config.toml
vocab_size = 4096
qk_norm = true
init_std_qkv = 0.0714
Each number is 128 + 24 x the weight over the matrix's rms, rounded and kept within 0 to 255. Layers, rows and columns count from 0.

# layer 2 MLP down (transposed), 128x64, rms 0.0588, rows 62-96, columns 0-63
[[107 101 114 142 127 124 180 122  97 130 139 146 116 111  96 142 107  94 117 156 139 105  88 129 121 155 157 131 117 108 131  98 147 164  70 138 136 121 145 138  89 131 102 176 121  95 144 140  96 168 118 113  86  90 122 123 111 105 149 107  83 139 122 113]
 [109 114 121 128 103 139 164 158 134  84 137 137 127 168 114 126 131 117 135  87 151  68 148 113 116  77 106  86 139 140 141 160 102  68  94  76 160 167  94 151 112 183 109 132 152 107 156 138 101 109 183 140 127 149 126  82 106 136 139 122 110 147 104 129]
 [136 124 137 132 162  70 165 138 180 127 124 121 142 169 139 149 132 116  92 144 143  95  96 124  93  94 138 124 183 156 144 174 124  95 122 122 133 108 127 147 143 149 115 106 110  94 107 178 131 122 143 138 131 173 162 155 102 123 139  84 150 114  97 116]
 [ 97  91 116 152 160 155 110 105 103  75 152 129 138  88  75 118 109 117  70 159  96 125 150 121  78 159  97 137 143 130 145 168 139  90 140 150 172  93 144 172  64 127  87 139  90 118 115 136 111  89 195 103 113 138 173 132 150 146  83 116 140 104 133 149]
 [135 115 150 163 157 160 164 128 104 111 115 137 131 137  68 116  95 163 149 102 146 133  92 145 145 153 117  88  96 163 123 179 138 132 131 109 137 123 131  92 181 139 116 145 105 123  92 126 156 131  88  86 145 162  97  95 138 175 140 153 103 151 137 131]
 [141 144 156  83 106 148 150 135 128 117 125 109 139 131 113 104 135 144 130 134 119 123 158 128 160 187 127 104  84 111 142  86 140 141 114 128  93 128 136 101 134 104 126 108 131  96 110 128 148 105 135 109 116 119 132 135  91 134 127 124 105 109 140 119]
 [148 115 147 112 133 145 115 131  89 118  94  87 120 164 166 116 132 162 124 129 154  84 118 159 143 163 148 119 111 124 148 149 171 158 119  85 150  58 110 111 149 109 103 162 138 120 110 102 131 139 103 114 119 136 102 167 134 110 157 133 106 153 158 130]
 [128 125 121 130 169 122 120 156 160 114 135 137 146 113 152 132 132 131 131 124 131 126 156 135 115 132 161 123 150 138 135 164 129 154 136 109 127 128 112 148 134 113 113 130 131 133 119  86 115 140 116 122 132 119 105 143 109 146 133 130 119 117 113 136]
 [146  92 125  86 155 138 137 104 137 120 140  98 150 106 134 129 127 132 128 152 141 124  89 124 137 181 180 109 136 118 102 109 111 141 122 136  96 100 129 131 134 100  72  97 137 115  94 106 146 132 127 138 100 102 123 140 139 109  99  88 146 107 143 133]
 [111 151 118 119 128 120 129  90 125 119 119 162 150 107 134 121 119 139 139  99 150  95 140 111 131 149 127 117  93 132 143 116 125 154 109 162 109 118 127 104 135 136  88  98 196 139 113 140 187 164 141 132 108 115 121 135 140 128 123 122 116 114 118 118]
 [127  79 112 128 118 181 123 138 104 161 111 135 121  30 187 157 116 181 123 150 149 115 153 143 122 111 120 140 144 103 115 113 161 162 121 131  74  89 145 165  98  94 152 136 115 158  88 122 163 138  69 155 119 196  99 110 180 164 122  89 183 138 120 115]
 [131 117 167 120 155 156 129 163 135 143 125 104 145 140 116 124 119 127 132 127 109 132 142 157 144 158 155 143 117 120 130 138 153 172 134  89  81 132 106 117 126 108 125 160 139 121 110 115  85 143  94 111 136 100  62 143 119 133 114 157 129 167 128 137]
 [126 111 119 136 167 130 149 134  95 145 144 106 121  99 124 117 130  95 127 133 168 125 115 150 147 200 105 109 160 118 132 101 139 181 158 140 143 132 113 133 115  77 112 137 114 113  52  64 143 126 108 147 108 132 125 163 163 126 102 136 105  96  93 139]
 [155 144 150 174 112  91 156 129 156 165 112  76 151  65 137 139 157 145 105  92 107 122 135 101 113 115  87 140 166 152  80 151 122  99 137 134 141 144 140 129 159 125 161 124 150 104 133 150  95 101 125 134 137 117 160 150 126 132 184  93 134 100 116 145]
 [129 121 111 144 108 111 153 151 107 106  96 164 138 132 113 137 148 122 131  97 126 144 135 117 134 128  97 133 147 141 110 145 131  98 151  83 161 140 113 151 143 182 107 156 123 134 112 180 114 148 135 110  93 119 130 121 108 136 125 115 184 167 115 165]
 [146  89 108 193  88 125 114 149 142 132 130  66 109 120  88 155  96 135  98  76 158  82 100  96 112 117 116  97 137 128 138 145 156 157  85 150 149 121  97 151 135 115 105 100 102 134 162 148 130 149 164 130 102 120 156 119 132  72 107 124  64  97 150 197]
 [132 108 135 126 143 121 116 133 148 134 121 155 141 137 101 130 126 121 111 116 112 128 122 141 147 120 116 128 114 120 127 109 130 128 158 155  95 124 140 134 110 117 123 133 129 116 118 174 142 135 123 135 143 149 129 107 156 143 130 119 132 128 122 117]
 [118 116 153 154 135 182 170 130 113  74 111 136 155 106  53 119 111 141 138 120 143 148  80 153 117 156 125 107  83 136 119 177 146  68  75  93 133 155 126 119 166 132  80 134 130 124  95  98 174 146 141  75 143 149 105  89 159 148 159 109 142 170 130 149]
 [132 123 143 145  89 134 103 146 136 170 119 122 145 103 102 147 132  99 112  59 149 120 136 118 125 116  91 127 148 117 165  70 124 102  93 144 151 111 109 123 115 127 128 161 124 177 193 144 120 144 149 123 130 137 151 114 111 103 141 156  97 140 142 110]
 [ 98 183 140  99 138  91 171  87 126 141 164  80 112 161 160 155 158 117 114 112 143 124 134 130 144  93  87 144 117 156 117  91 115 101 164  58 147 151 101 138 110 143 171 112 159 144 142 115 121 100 135 130 149 128 135 155 133  91 119 118 114 109 130  95]
 [101 115 116 128  97 105 126 120 138 125 171 146 141 104 103 168 147  96 101  83 108 117 109 119 117 100  61 137 130 189 140 171 141  79 109 130 121 165 100 161 153 139 132 136 163 167 125 167 117 120 107 130  98 148 185 127 129 126 166 102 159 105 130  98]
 [153  95 118 140 142 149 139 139  91  94 142 100  96  85 162 125  99 123 148 136 123 149 132 154 138 148 139 134  79 127 190 104 110 159 135 142 124 132 143  86  91 126  92 154 116 118 104  85 169 138  94 134 141 123 104 111 140 139 158 116  78 127 134 126]
 [123 126 115 174 119 111 131 170 123 148 173 138 124 111  92 164 110 110 141 104  98 113 144  91 134 154  92 145 144 144 113 151 108 103 162 138 161 143 114 116 145 124 118 117  90 131 131 188 104 124 144 116 154 142 113 112 106 130 159 110 122 130  86 149]
 [164  98 135 112 122 175 137 130 133 166 126 113 142 113 108 130 114 123 141 148 129 133 133 115 142 165 143 113 104 157 121 111 131 137 118 163 122 154 162  98 110  93 114 119 177 118  97 110  94 157 127 127 136 112  63 129  99 131 149 106 156 129 125 142]
 [118 130 118 129 129  77 120 105 134 121 141  88 116  77 114 139 113  95 127 171 101 112 104 117 121 197 178 138 168 145 106  86 117 119 144 122 126 118 133 155 138  78 119 135 102 114 158 163 100 137 190  70 136  97  78 122 131 112 133 100 129  91 140 115]
 [108 140  72 181  80 123 155 159 131 125 118 138 146 194 114 118 165  92 131 129 142 139  87 123 107 101  63 149 159 139 117 161 100 118  93 118 149 130 151 111 142 146 171 136 159 147 160 126 156 130 144 105 118 108 157 113 114 163 132 123 133 123  72 154]
 [158 159 125 103 171 180 127 129 160 129 106 148 153 152 130 134 122 133 125 177 128 133 136 146 134 123 146 106 126 125 124  92 138 178 142 158  96 111 165 160 110  98 125 119 139 115 154 124 147 135 125  86 159 151  87 140 111 185 120 133 153 103  92 101]
 [119 193 124 183 107  62 133 117 153 138 163 108 136 150 130 134 124 126 119 112 118  97  92 107 131  44 117 125 156 145 109 146 121  73 123 144 151 141 112 137 124 158 138 128 142 126 186 157  89 125 150 130 148 146 156  89 109 144 139 117 136  95 120 163]
 [132 121 129 135 157 135 107 136 162 129 120 176 142 134 175 109 191 128 124 136 168 111 132 186 166 132 109 120 160 132 175 157 218 130 175 128 148 113 102 149 132 157  96 111 133 108 128 139 113 146 112 108 143 118 141 135 131 185 143 124 112  95 127 154]
 [130 133  87 118 141 166 117 118 151 104 157 110 136  73 113 107 143 139 133 101 121 114 118 109 118 120 140  94 128 102 159 120 148 131 130 177 128 141 113 113 102 115 124 129 100  96  98 176 116  90 100 124  60 143 116 142 154 132 143 168 127 108 103 176]
 [130 139 167 119 125 104  96 160 150 140 115 154 144 100 116 157 192 112 129 174  69 123 136 149 119 112 121 161  86  99 129 167  96  99  98  78 110 118 169 164 116 111 144 167 124 136 159 160 127 135 101 146 137 122  93 118 160 155 162 145 215 187 130  68]
 [161 105 119  96 101 173 168 140 124 102 127 118 149 112 101 127 131 138 105 162 138 131 122 164 159 148 122 100  92 116 137  73 117 140  91 134 137 147 146 113 130  65 123 125 123 123  97 125 114 122  81 101 114 122  89 123 135 113 138 146 106 154 122 127]
 [124 137 153  85 151 175 140 123 125 120 128 138 157 124 117 103 117 140 121 167 137  91 123 174  89 128 138 137  88 128 118  82 142 118 130 143 166 149 183 122 122 121 106 128 143  99 106 138 112 156 105 100 177 158 126 185  83 169 159 129 101 137 156 108]
 [127 156 119 163 129 108  92 105 156 118 164 135 113 145 135 148 134 145 102  85 130  91 137 119 139  95 132  84 167 151  96 105 161  92 137  94 138 106 139 190 179 186 152 153 148 179 131 158 115 122 148 142 130 121 167 144 171 121 116 127 150 118 144 132]
 [156 130 109 157 118 155 190  97 152 112 174 165 111 112 117 108 167  79 128 113 106 104 105 111 110 152  92 116 130 155  87 118 138  85 123 111 120 168 120 107 115  89 112 158 148 111 152 123 136 129 146 128 135 150  82 112 170 148 183 128 126 135 136 138]]
# layer 2 MLP gate, 128x64, rms 0.0628, rows 63-97, columns 0-63
[[150 182 168 162 118 110 108 122 156 115 130 139 145 145 147 109 115 134 175 102 111  90  85 151 127 106 142 153 135 200 114 174 119 118 121 146  90 112 141 101 119 137 138  93 140 132 118 179 107 137  91 125 118  98 157  70  86 168 128 133 148  98 161 126]
 [114 125 143 133  83 141 120 100 103 112  80 173 168 138 156 108 150 129 141 137 113 125 159 145 137 175 117 113 120 148 156 111 132 137 129 101 105 137 200 107 132 116 145 176 176 139 117 116 154 151  97 107 144  63  98 113  94 175 123 174 127 112 169 119]
 [ 81 121 154  79 132 191 170  95 177  98 163  84  57 135 122 107 102 104 125 134 109  68 168 113 150 140 168  97 155 164 179 113 141 130 144 161 101 163  93  64 145  98 106 147 138 130  91 113 112 164 113  99 145 125  77 152 160 124 146 131 106 165 171 171]
 [ 95  98 162  96 181 168 123 106 143 113 125 157 153  91 122  99 111 168 149 159  97  99 157 122  78 155 117 185 138 115 173  93  87 135 120 140 124  62 151 107 165  85 139 150 106  85 137 119  93 138 110 133 167 147 122 148  67 128 188 109 103 140 135 117]
 [138  95 116  88 114 136 142 121 108 126 129 118 136 137  88  86 153 124 158  84 120 137  89  87 106 146 137 109 105 109 129 132 165 132 102 101 122 139 113 143 100 122 130  93 115 102 117  99 102 148 121 139 100 118 139 115 108 179 132  77 107 120 166 132]
 [124  99 116 138 130 117 137 124 155 138 155 175 111 117  80 155 118 121 131 132 107 160 135 155 149 125  80 142 140 130 125 118 113 126 124 156 112 177 129 152 125 132 141 112 146 132 119 143  94 108 171 178 159 143 154 109 155 112 112  90 136 105 107 142]
 [121 132 128 126 135 132 142 143 128 127 125 130 162 129 125 137 109 127 118 126 140 147 167 128  88 125 150 120 143 125 141 140 122 130 137 101 145 125 102 152 137 135 126 161 137 136 141 112 135 145 135 125 119 135 140 136 105 139 141 120  99 126 126 131]
 [151 116  82 102 151 108 142 129 132 146 185  66 141 153 151 134  87 111 124 129 152  92 168 118 147 122 133 148 149 136 109 149 116 147 140 139  93 155 123 152 147 120 128  85 135 112 137 129 120  95 118 148 116  94 161 140 145 123 123  99 123 133 178 125]
 [150 107 135 128 125 108 130 105 153 135 119 108  85 145 155 105 113 157 109 124 149 175 130 141 117 136 110 138 167 101 113  97 112 112 134 117 146 131 127 137 129 144 172 141 105  93 108 102 119  84 131 102 152 131 140 120 104 142 154 121 146 144 123 143]
 [130 123  81 138 111 177  89 118 124 127 123 141 125  95 206  92 108 135 156 140 105 186 134 133 153 105 148 131 120 114 113 185 161 111 122 108 101 105 162 164  48 141 133 111 141 161 108 100 136 131  66 134  71 116 119 103 178 122  94 175 167  93 152 116]
 [123 151  88 103 136 101 123 127 119  97 134 106 111 123 159  99 121 127  80 134 153  93 152  84 135 131 152 138 124 120 127 118 160 128 124 177 155 119 130 149 118 120 153 132  99 158 143 121 140 151 162 135 136 137 139 127 113 176 108  90 118 104 133 113]
 [123 104 166 108 137 139 145  96 114 106  93  94 133 108 136 102 108 188 164 129  84 149 154 107  97 164 160 122  92 117 102 166 115 141 147 175 122  89 159  79 112  87 188 144 161 127 115 161 149 136 109 147  96  84 106 119 144 160 161 141 142 153 171 101]
 [158 108 144 103 137 168  92 159 110 159 101 126 113  56 130 116 146 152 118 128 140 149 185 109 148  93 120 138 129 101 136 105 138 129 140 130 101  93 162 125 117  92 122 117 132 132  95  91 154 100  97  73  95 105 141 154 131 130 119 101 139 108 133 104]
 [119 117 113 154 149  95 119  70 140 119  84  68 110 130 120  86 127 135 121 110 111  97  78 119 103 144 160 127 146 128 178 133 136 170  60 145 119 153 143  66 159 140 153 141 129 137 152  92 103 118 128 146 150 111 135 133 134 136 118 100 103 113 140  82]
 [142 115 121 161 103 130 105 170 134 130 134  87 128 114 101 148 107 157 117  96 153  85 106 103 130 140 136 107 126 110 121 152 164 150 101 167 149 116 100 154 131 100 102 117 109 109 138 129 126 130 137 111 114 123  92 122 131  57 140 121  81  96 176 192]
 [149 154 141 148 106 112 117 130 128 133 162 139 177 136 125 133 131 132 148 105 129 123 110 120 108  88 102 131 142 124 152 133 119 116 126 122 141 126 133 151 153 148 123 156 135 117 147 129 116 147 146 152 131 148 161 125 113 124  98  97 116 102 118 124]
 [107  83 221  47 167 168 161 102 149  92 204 110 124  77  64  73 146 137 136 174 134  83 152 141 102 215 147 152 108 149 171  86 110 133 140 133 104  43 132 130 197  66 142 157  60  89 118 109  75 135  93 134 194 131  98 122  84 152 181  99 109 185 105 197]
 [126 106 164 125 127 101  90 131 116 156  71 128 120 119 115 131 150 113  82 118 176 182 130 133 105 157 138 142 116 118 133 132 117 147 118 133 135  95 119 142 112 112 120 180 114 145 146 136 163 195 108 121 149 137 118 132 127 141 161 133  76 147 147 100]
 [ 87 144 127 117 156 137 128  79 123 186 146 104 106 135  94  72  85 145 132 100 133 114 116 129 140 116  97 123 144 136  93 106  97 124 157 113 120 152 110 125  65 127 140 139 159 123 136 146  99  96 134 111 139 146 109 159 172  86 112 115 131 107 138  87]
 [150  78 131  97 178 129  90 125  88 145  87 155 117 116 128 129 122 127  66 166 160 178  94 114 123 108 149 104 159 142  96 124 100 164 118 110  83 136 139 137 135 101  99 124 127 109 127 135 110 144 118 109  78 140 106 127 159 105 166 159 145 153 148 107]
 [103 109  83 109 125 121 112 126 113 114  61 114 142 129  90 115 134 142 134 123 156 103 165 180 139 127 159 110 143 133 120 120 145 168 111 103 181 141 138 119 149 107 156 155 140  96 112  99 115 150 135  95 105  86 114 158 121 133 102 148 197 141 139 111]
 [150  95 140 135 189 167 145 119 106 123 151 132 127 120 147  57 154 118 160 177 131 117 126 148 122 105 127 115 108 125 124 109 136 189 158 121 150  73 111 116 104 120 131 151 106 127 103 127 157 120 124  94 139 138 104 121  93 169 131  97 157 115 117 120]
 [151 158 153 116 117 101 150 144 129 112 112 106  96 131 130 172  97  97 103 159 157 126 152 161 102 120 134 152 130 130 160 119 127 129 125 149 138 139  86 117  91 107 113 105 110 137 165 154 132 156 141 141 117  86 152 128 135 137 120 125  90 108 146 144]
 [135 145 131 167 132  90 161 140 178 133 170 112 174 149 117 119 117 105 141 105 137 133  96 112 141  91 111 143 167 151 118 128 172 113 127 139 147 118 123 141 166 135 138 149 143  98 142 180  83 128 113 159 134 156 149 132 117 102 120 105 108 139 100 167]
 [132  49 162 149 146 110  97 140 112 112 134  94  85 137 154  99 140  87 105 118 130 117 180 107 107 125 136 117  72 145 150 145 172 161 163 119  94 154 150 176 153 114 169 110 137  79 110 105 139 122  93 122 135 182 112 178 167 123 145 135 109 105 118 160]
 [147 125 102 114 168 126 105 123 160 185 116 207 141 120 128  76 141 132 133 167 126 141 139 119 153 122 179 115 129 153 110 103 146 139 125 151 131  89 146 125  92 162 130 144 155 151 130 102 121 106 136 119 155 126 130 120 110 135 117 158 117 108  84  93]
 [142  91 137  71 149 177 157 136 142 121  96 119 119 164 115 101  92  77 127 154 128 159 162 155 144 186 137 133 114 133 137 139 119 184 134 138 117 108 165 110 121 129 118 121 129 137  82 134 127 131 106 105 148 115  71 130 110 114 114 154 135 155 137 105]
 [130 147 108 145 138 124 135 101 142 161 145 143 142 155 133 129 119 157 136 122 126 107 151 117 153 109  76 137 123 157 107 137  66 118 175 145 123 164 185 145 108 154 147  83 155 122 131 151  97 143 150 140  96 103 136  80 179 179 154 168 115 151 152 104]
 [110 133 139 136 146 141 120 113 130 190 121 123  94 110 132  84  73 139 144 109 107  72 201 125 153 109  96  63 159 143  96 124 110 105 134 153 130 173 123  89 111 120 139 157 177  91 107 139 106  99 117 117  94 172 121 115 172 117 152 156 108 121 113 176]
 [124 108 167 110 130 133 125 105 164 125 144 146 136 130 126 131 180 121 156 169  71 131 144 152 129 147 108 113 110 122 152 140 135 105 131 105 103 136 160 112 158 155 119 132 129 164 143 157 138  87 113 204 143 104 115  82 151 155 158 111 178 173  96  55]
 [ 85 148  94 105 131 137 109 106 124 155 136 155 161 131 104 111  42 125 161  91  87 121 115  84 127 142 136 127 130 132 116 120  99 128 132  93 129 117 151  84 118 142 147 158 152  94  95 127 118 158 153 146 138  92  69 118 124 162 104 100 168 136 138  95]
 [177 114 134 112 152 112 114 149  99 103  80 143  98 109  97 127 118 119 106 122 121 140 135 106 148 150 122 129  99 150 167 138 144 169 132 104 146 106 101 109 118 113 149 171 158 153  92 108 125 157 124  94  84  78 111 114 107 110 103 128 132 107 169 126]
 [131  83 127 108 119 157 118 140 108 123 134 165 102 121  97 113 169 154 130 155 142  86 119 120 131 127 146 147  94  93 138 123  98 113 112  95 114 163 130 100 154 125  78 154 147 125  91 132 146 102 117  90 146 128 145 157 105  85 144 121 118 109 156 133]
 [131  86 102 132 135 130 155 104 164 100 142 157  84 127 135 109 159 133 112 121  82 121 125  96 119 150 125 113 151 153  85 152 138 111  90  98 118 131 126 124 106 113 129 130 128 114 139 145 128 149 142 118 180 151  99 140 156 155 166 109 129 106 146 152]
 [114  71 171 140 196 158  71 106 106 112 104 111 141 100 147  92 145 173 129  82 141 104 176 116 131  98 114 165 101  98 129 170 139 176 160 140  71 124 119 105  86 108 130 160 105 162  73  99 160 127 114 117 124 151 119 125 189 136 155 142 172 132 157 133]]
# layer 2 MLP up, 128x64, rms 0.0603, rows 63-97, columns 0-63
[[161 152 177 152 126 111 110  51 128 166 130 123 147 113 151 123 116 115 140 141  87 168 104 172 119 136 177 134 114 170 102 111 144 145 165 173  83  84 181 129 111 111 140 127 126 128 101 145 131 164  84 133 136 104 131 114 113 148 139 119 131 134 142 144]
 [132 151 152 144  90 100 156 122 156 121 113 152 185 167 120 137 161 134 115 121 100 108 137 107 116 160 100 114 154 157 175 131 116 113 123 108 104 151 179  92 149 126 136 161 155 117 142 160 143 145 108 112 148  89 141 103  85 150 114 135 141 100 129 131]
 [180 129 114 114 142 134 119 149 145 152 108 127 162 117  96  99 152 151 170 110 178 159  83 175  78 180  74 140 118 102 113 160 164 105 156 154 178  95 148 118 109 111 101 105 114 157 150 122 119 101 114 144 165 132 138 159  61 133 120 100 139  88 108  95]
 [147  98 124 147 132 145 165 128 117 103 128 158 146 122  69 111 100 145 157 121 180 138 129 146 158 131 120  95 118 124 104 121 162 132 153 117 165 122 140 124 150 123 126 149 106 135 109 135 139  91 116 113 140 117 123  91 116 150 125 146 119 161  93 107]
 [134 134 141 146 138 149 103 156 140 118 111 134 116 103 154 155 102 137 109 162 115 128 186 169 144 122  93 135 131 121 113 100 106 123 137 147 123 123 151 109 149 127 116 177 136 126 127 125 167  92 146 141 137 127 104 148 139  92 112 180 142 131 102 138]
 [145 159 139 146 118  98 139 117 122 148 127  87 170 133 155  86 155 101 154 134 124 109 113 114  91 114 166 162 118 174 121 133  88 102 154 130 115  91 154 124 121 162 137 114 113 148 161 133 156 156 109  87 102 106 144 106 103 167 138 178 145 130 128 133]
 [161 100 141 116 129 126 120 136 134 111 118 114 146 113 104 119 128 126 108 131 152 146 118 158 108 165  99 106  89 119 116 147 134 134 147 120 125 128 126 136 111 105 116 140 143 114 125 140 140 131 122 121 122 140 111 119 124 126 132 130 140 137 129 129]
 [ 97 158 146 157 105 122 124 115 113 136 113 163 110 124 122 115 142 131 137 128 113 131 154 131 122  87 113 126 136 128 196 126 133 121 108 109 185 145 134 121 122 152 169 140 118 144 134 141 132 133 114 148 145 174 161 160 136 162 150 163 124 106  90 122]
 [111 136 131 144 140 126 126 131 143 134 103 148 152 125  93 114 145 121 138 126 116 126 119 143 104 104 115 122 140 136 158 114 140 121 127 102 143 126 154 126 143 142 163 116 121 116 167 133 111  78 132 181 158 117 146 130 101 148 145 102  99 124  83 124]
 [133 133 142  93 142 130 168 142  95 181  95 116 117  90  98 168 145 122 116 127 169  98 174 123  97  94 136 129 137  83 185  79 111 179  97 138  97 105 111 118 178 101 121 137 109 119  91 102 136 121 108 151 133 191 127 164 120 147 127  93 117 175  93 122]
 [140 123 136 159 127 125 119 113 128 106 154 144 119 161 143 142 109 142 154 100 120 152 102 148 146 128 112 122 149 132 139 181 133 104 125 106 123 180 137 129 161 127 116  93 147  84 143 163 116 115  95  82 166 117 135 125 161  89 144 160 125 101 119 102]
 [113 157 102 130 150 118 114 144 111 150 161 154 101 136 121 113 147  56 104 140 167 145 135 140 184 135 112 146 157  94 162  84 146 158 116 107 155 161  97 201 117 123  75 170 118 135 120  89 134 129 143 102 136 174 124 182 134 112 110 127  96  98 121 139]
 [157 120 163 143  94 109  97 149 142 168 121 107 144  61 121 146 159 162 114  93 117 168 154  80 138 117  99 152 140 148 102 134 135  92 144 132 114 120 127 114 144  99 149 128 136 126 128 147 107 116 121  99 126 120 159 121 127 117 148  77 126  82 113 131]
 [130 106 114 138 162  92 128  90 111  86  88  65 119 141 133  84 124 129 123 126 106 116  82 161 122 134 153 104 134 111 197 115 137 149  73 145 158 133 164  96 153 152 144 109 125 132 150  96 105 117 129 148 167  88 157 135 115 139 120  90  84 151 113 102]
 [155  80 141 135 111 174  97 139  68 139 105 101 135  78 120 130 131 147 177 118 162 153 164 124 101 150 138 132  98  91 129 101 134 172 141 180 116  78 147 116  98  66 127 162 112  97  95 111 154 132 110 104 139 107  66 131 141  90 116 135 112 148 186 179]
 [137 140 133 140 111 135 137 141 111 121 129 122 123 127 147 148 131 137 141 135 145 123 137 103 105 132 135 121 145 142 125 151 130 137 101 100 159 136 106 113 148 138 127 159 129 140 144  94 131 141 129 124 116  97 137 144 115 127 114 117 129 106 140 132]
 [140 102 161 124 135 170 165 133 155  82 134 165 139 128  80  98 113 141 163 156 166 130 129 144 118 152 109 132  94 120 140 120 160 108 108 106 153 114 118 125 180 122  92 152 118 136 122 122 121  97 126 129 146 118 129 106 109 127 135 139 145 179  87 125]
 [145 121 138 135  99 118  67 118 102 189 104 121 144  94 104 135 134 125 100  69 137 136 114 112 151 129  89 149 142 111 161  82 120 117 100 146 122 107 121 137 109 106 148 165 139 144 148 129 124 135 136  94 151 138 128 136 132 117 139 115  83 155 179 126]
 [120  95 153 101 100 125  97 161 135 135 112 137 163  88  43  68  86 147 102 100 153 126 109 129 129 119 114 117 134 155  98 158 152 162 113 123 114 137 150  97 114 143 115 176 150 144 119 134 124 130 137 105 133 135 150 161 145  99 139 115 178 119 147 109]
 [135  94 124 102 140 110 103 111  94 147 168 130 137 124 109 155 100 102  59 114 142 157 116  93 115 100 103 120 137 189 146 158 141 126 113 127  85 151 133 127 137 118  98 108 139 144 130 168  77 119 121 123  73 156 155 123 161 113 157 146 130 124 145 107]
 [131 120 159 150 148 141 125 122 119 127 169 152  90  95 164 138 127 111 154 149 118 170 103 134 132 128 125 146  99 100 150 127 105 106 140 141  57 107 136 144 110 123  96 111 116 144 126 134 154 121 104 146 148 159 124 116 137 138 158 117  50 114 129 157]
 [128 114 111 166 178 113 144 133 129 128 166 133 127 123 110  86 133 129 177 124 108 119 102 146 125 130 118 146 125 147 109 151 109 155 146 121 137  89 104 122 119 105 133 148  96 133 131 176 141 126 144 104 159 149 110  81 111 150 154 102 158  91  87 147]
 [ 78 130 111 153 145 131 123 112 137 133 171 125 139 145 140 129 141 156 132  78 111 110 105 104 152 101 134 113 129  99 101 149 131 112 129 114 135 124 118 142 174 180 116 134 131 119 109 109 125  89 118 138 127 181 175 137 145 131 135 166 138 157  96 125]
 [126 165 151  95 128 156 137 152 126 144 128 130 156 150 150 138 132 141 121  93 158 145 157 159 162  65 109 130  93 115 143 134 127 148 127 147 118 111 107 119 109 139 126 113 157 155 110 110 137 116  93 152  95 157 155 130 134 163 125 161 100 183 138 144]
 [131  64 132 170 123  86 128 158 158 142 159  99  91 180 149 148 154  77 121  99  96 117 150 101 122 115  94 128 113 162 110 149 134 143 140 106 126 175 169 164 150 138 188 102 143 107 140 144 149 112  99 124 113 175 144 138 164 142 130 120 119 104  92 177]
 [120 123 180 130  98 163 134 120 128  96 107  71 129 121 125 158 129 133 150 126 139 138 119 143 113 144  92 123 131 100 183 155 147 145 117 145  85 137 144 127 147  71 112 120 100  83 111 133 141 145 120  97 141 127 104 132 146 136 143  98 155 154 134 122]
 [161 136 123 119 105 112 174 141 173 156 167  52 105 212 121 127  92  58 102 141 106 144 136 142 176 174 123 134 145 169 118 136 117 137 158 150 129 125 132 118 114 127 123  95 126 135 139 185  80 129 115 121 170 122 126  94 115 118 137 131 126 119 124 158]
 [131 137 150 132 116 117 171 127  86 170  97  98 104 126 121 174  90  82 168 117 126  96 152  82 125 129  93 145  86 151 110 115  68 135 120 110  68 165 127 123 111 124 160 119 117 170 116  89 151 197 138 119 117 189 129 121 119  87 112 151 138 176 133 142]
 [166 124 126 104  87 106 125 121  73  64 132 152 108 109 148 152 127 167 142 129 148 157  96 137 119 124 139 150 124  98  82 129 117 115 101 148 132  96 122 168 143  91 114 130 117 140 146 117 128 116 125  96 178  92 154 110  82 106  88 100 157 113 187  91]
 [160 105 161 140 109 144  94  83 112 132 149 109  81  61 157 103 163 151 135  95 114 117 134  76 127 159 122 135 154 113 113 108  91 136 128 182  71 155 130 116 129 105 121 128 148 109  84 134 123 114 154 113 123 113 146 106 161 133 144 142 110 193 158 175]
 [177  90 117 148 104 130 138 153 114 117 124 105  91 126 135 123 193 132  71 165 165 153 135 180 147 114 109 108 106 134 121 123 130 131 127 156 149 127 120 177 121 110 117  99 108 166 144 142 147  97 109 115 122 146 166 136 139  85 185 167 102 113 123 170]
 [ 79 147 153 106 147 176 133 118 164 138 117 141 142 150 142  98 154 143 139 162 163  98 127 155  91 120 129 102 144  92 136 117 126 100 136 148 123 157 185 108 150 118  93  98 125  82 142 141 130 109 107 136 220 146 110 173 116 163 157 111 105 150 115 139]
 [144 102 113 143 100 122 118 122 129 104 163 138  98 133 122 135 156 157 117 125 154  73 117  86 144 123 134 137 118 107 105 117 132  86 137  77 114 167 132 121 166 159  84 126 137 158 119 135 143  79 120 109 150 144 175 144 116  84 155 112 111  96 168 119]
 [169  89 124 125 145 147 147 130 105  98 160 127 108  76 135  79 136 123 120  98 146 103 136 157 119 141 169 119 100 133  88 109 101 129 118 112 111 138 135 131  86 106 122  62 121 117  93  54 156 149 112 108 141 156 127 154 150 149 162  98 156 150 148 121]
 [114 113 163 148 181 115 110 151 149 127 124 128 146 146 124 124 126 176 121  49 130  90 125 113 135 132  94 168  90 151 109 191 130 154 151 163 105 164 125  91  95 141 130 135 106 177 132 148 122 133 131 100 136 124 116  99 146 116 153 104 185 126 130 162]]